config.toml
norm = "rmsnorm"
positions = "rope"
init_std_o = 0.00396
Each number is 500 + 40 x the weight over the matrix's rms, rounded and kept within 0 to 999. Layers, rows and columns count from 0. Numbers have three digits each.

# layer 3 MLP gate, 1024x384, rms 0.208, rows 353-362, columns 0-95
532575522527423508501468492501452501490478483525469511482515476499444469512484528433531479492515506504503462481514527538513456439479517498489508486544501456546490518496512588525501477544479483499489507449480504505398493539490531541538463558512500471534508538561457471500531482491569484451
498530475497486526517538501498506466474544544484523490549485488464487478507487522515498478464457473475484512485487495451462499505531473449531506492490495477472500492478495482515503490474480507522515509532521498484473515505485535515488498515492533475485494486496468453507472503553500465492
490529509504487491524547580455476502477470462526438471584562530519398489543437512533513523519467569469509432499417472589457529498576558512648447476478475525518479402456502399526481497507491469458443473486558453569539498471457474500444531502487468529522456469441442405517480443505505463512
573521490493471550419573531496390584485563518470540457492492588512578466549484472444484498522416486495442510521539535509558459572555503518486479509585522501476469597429474525519515522542506504626474443522502493437438501547539480496538517475522497449489405524492539489446440445501488484516
453515511496504498529523510469421514542528500562549473475547560543490463426423620516503461470525523522524465461411535466547470527518553485497552518536491531517581497537588439499550487471528533500498529441543423469481458511469508487601457513476597449478479531483485551552488449555503552542
507521519446470491443479543502492515493499509558523473499523517476543461506468443468474466519541450498488519460543484508500473485476494507504500505473479518468500534507501448547465511499486481504485467512489480506486510531510498505532496525529466549474434491505523507490454538526518516522
521563504503456443496545526568503497521467450433579447456535538498485468574466514501566405607438479534499508510524475471523530501512555462447467385567490461558500452512498572455475473430436560564484424454556550499544446468554499511498518480575509515507616528492444465390447489505512567508
448506482444503498645505476552491512502556506478511547499499444433480488488520526456542501632439513496570477425501480545498430476513491567451533437550516486521462528471563536481546465477490441539425648520480474448507483488467526496524451440465589463518548559529536532486507522506464488495
552522508487573481489443533500492521527487404544513557526480461527509485475513515480442499489535439481420537507515551460506515407506463409488491479522538531480444486479470542520558500503537520559570490498515603485555529496539541426480528508499472443506475530513478541490507495544455512427
478474510453469449456478568510435561446502510525522455537481511521505453512527487510545496506623557450515564547424536470499531553523524474575438482526480526441504516428432440537560485515502470533449509523504528578519396522466522509415500444463455476469525521496471389422441429513455529535
# layer 3 MLP up, 1024x384, rms 0.199, rows 353-362, columns 0-95
490478512532571495457446580466497506493533435442465476498519494520507520522464487518456498539430480514504564467517499459530468524476470549509461480435517530484484527493506519433498508482517495510482537534411550508523531516517495476500534520480455531510462534488565560489472514554477500548
529524469494507496506512527486508480450500465507529482554492500462510465530496536516490519536470485506490497548523512519513501504484486524494538490494509487500500476510504490501519551521551494508520507451544509505468539545537507511480507509524474508494508518489489471483511553505515469478
510471494438444539450469550501529462555482481495589476458509496425581394441512492519448554437520476551527559488443514543514540458436552587414548412516501531474474506526454490427504480545474472567536454506597512450519479493563562554568534518454517480461476529466546469453512548485527497554
511551529588514522512471549458531544528442538459520536478502543453582484505497527512448466476507535427535579515600521501527492469483503487507537510552491465484539508459461530479487513533540529460471478442473464499519552463551539509490485452488456401502576524519579519481478489549438414474
471508496523475513505539486498484523579523534501530448520567492573517507450464460495546470507560520537587540501586440503497459561485488443539475538519477534501487508494415461546516522461516487539536495530578430551436427420474599529502444554549518574585507497432412441531523413452514446443
528570521473487515495434508547522479532468471528531506505531465482495501535464484540444521505479496506457522518493456504504512510526488470482436533459499478542485511485559510524497491486445531552550535480526431494527505458512454476492517482535516499543510525517556529570491484514533516480
484607488552533478470579480486479512487456492519525457499438456504426520480497418595558495537495497554472453551478433529549496591515516545514500480509471523515547518459469496496539428490494512534528506616542464444441451493511551476456576533462509493581503500458471500540469519466426601516
489472453488520539516502480553496556478462509571457521496544555390519480568465474487495496451524509514485455546551478505499540474509505464481481479509530561430622488447451502540528458568552456460541469550509546535444481550497485453448499525462426590545554472486481444603446528481463485479
559408467471505510480519551460513549428510456506519420470493568499579534521540553403517483435517537476431526581572471572410516370463527517408501591443549446524536512467565529508522543442431597538505423537496513490452518463455443515519510565436536424441523500476510445442520551571471563565
541531494504463471608551501535508481588449452539544447419503488407543545503478475423578466429527542505537526498488502481506534445478493522476596569548513439567483548560480489492451590412501466532547583423548448522500583420480499507511448499503518384589478484559522554508519571559537507489
# layer 3 MLP down (transposed), 1024x384, rms 0.22, rows 353-361, columns 0-95
591511523478480516594493519483497481421507487556471495479506529575530494511471530484564548525458467543429529404449496502470450467516542412474545505465530488507502489444539566501492466505498497538563458501468500485552488496453543459516465491515495521511505479485460454449507535550478523542
523486513537499439458538507491508510493496430497522502489505482485505506517568477520543504508557497475516573544471526482532487530505506518523537523501494479546468501519496498524518522495484478513491517472504477500506516476441490518501472506499502503490511485497497512509512531477484482461
515484571491499476518438446513469556465554518548471544479430569481573482582382484514457468472424414494426544528524509467444403534529579506452497560504546590540542487577523445521510543430560479555519437494466547506532545534522503608466453556487490456532444552500487467463546526469488461504
538527484497427447527509512593577542533520484516480443564489569498559444446473520526512487564418454495506481484459472497500405481505515509418485484478530499542505522533488498490531518500458491550516529443497446542492456483498468491566480508536506513403465529599519545488510534445535565526
484541469513522523499483425515584517496547517421507451454588573552487478465495440405487533523564490494532455538520457454513421470614480492401509499523550518541506480546472494483531536520489538504503495548561467480463494525568467427505473480496505502490512513518534499489500519494418458472
494559461530492470538499558468514481465453512519538486490549501512490487495520516507447467424438451399492481525495520497437542517543540480517503487491473476508503514452525508490481420484500444495533490468504552434485484560476511479470479485502465490534493455524470465485475506502598492501
480459476418572413488602533541509491554442515493526483518513549529500515508480436567575541519452519470526536404406471489464497489491535475468509500541430445528413532506529543493508481532445522465484499498534451513459510507570574434488519488447471526508433486472548514411500440549482503537
547499508498485429469507518535512525520471548475471497441486436538435551444502518527620552672456501530609505545486436469494573489542596480542523473504517450447515545469555544557472577510468519558533572526561546478557552531533467493468435499508508503495609468539558468482523508528506461467
452498540464453462519513550517488525551443495500595494453547491475474477523524469519518483450551469482500399453442534522511508443467527476500583507504493502466463521466488569599468475518597433488449466446478478546550445416539488506441417541429537503532489532482513488465485511579462510558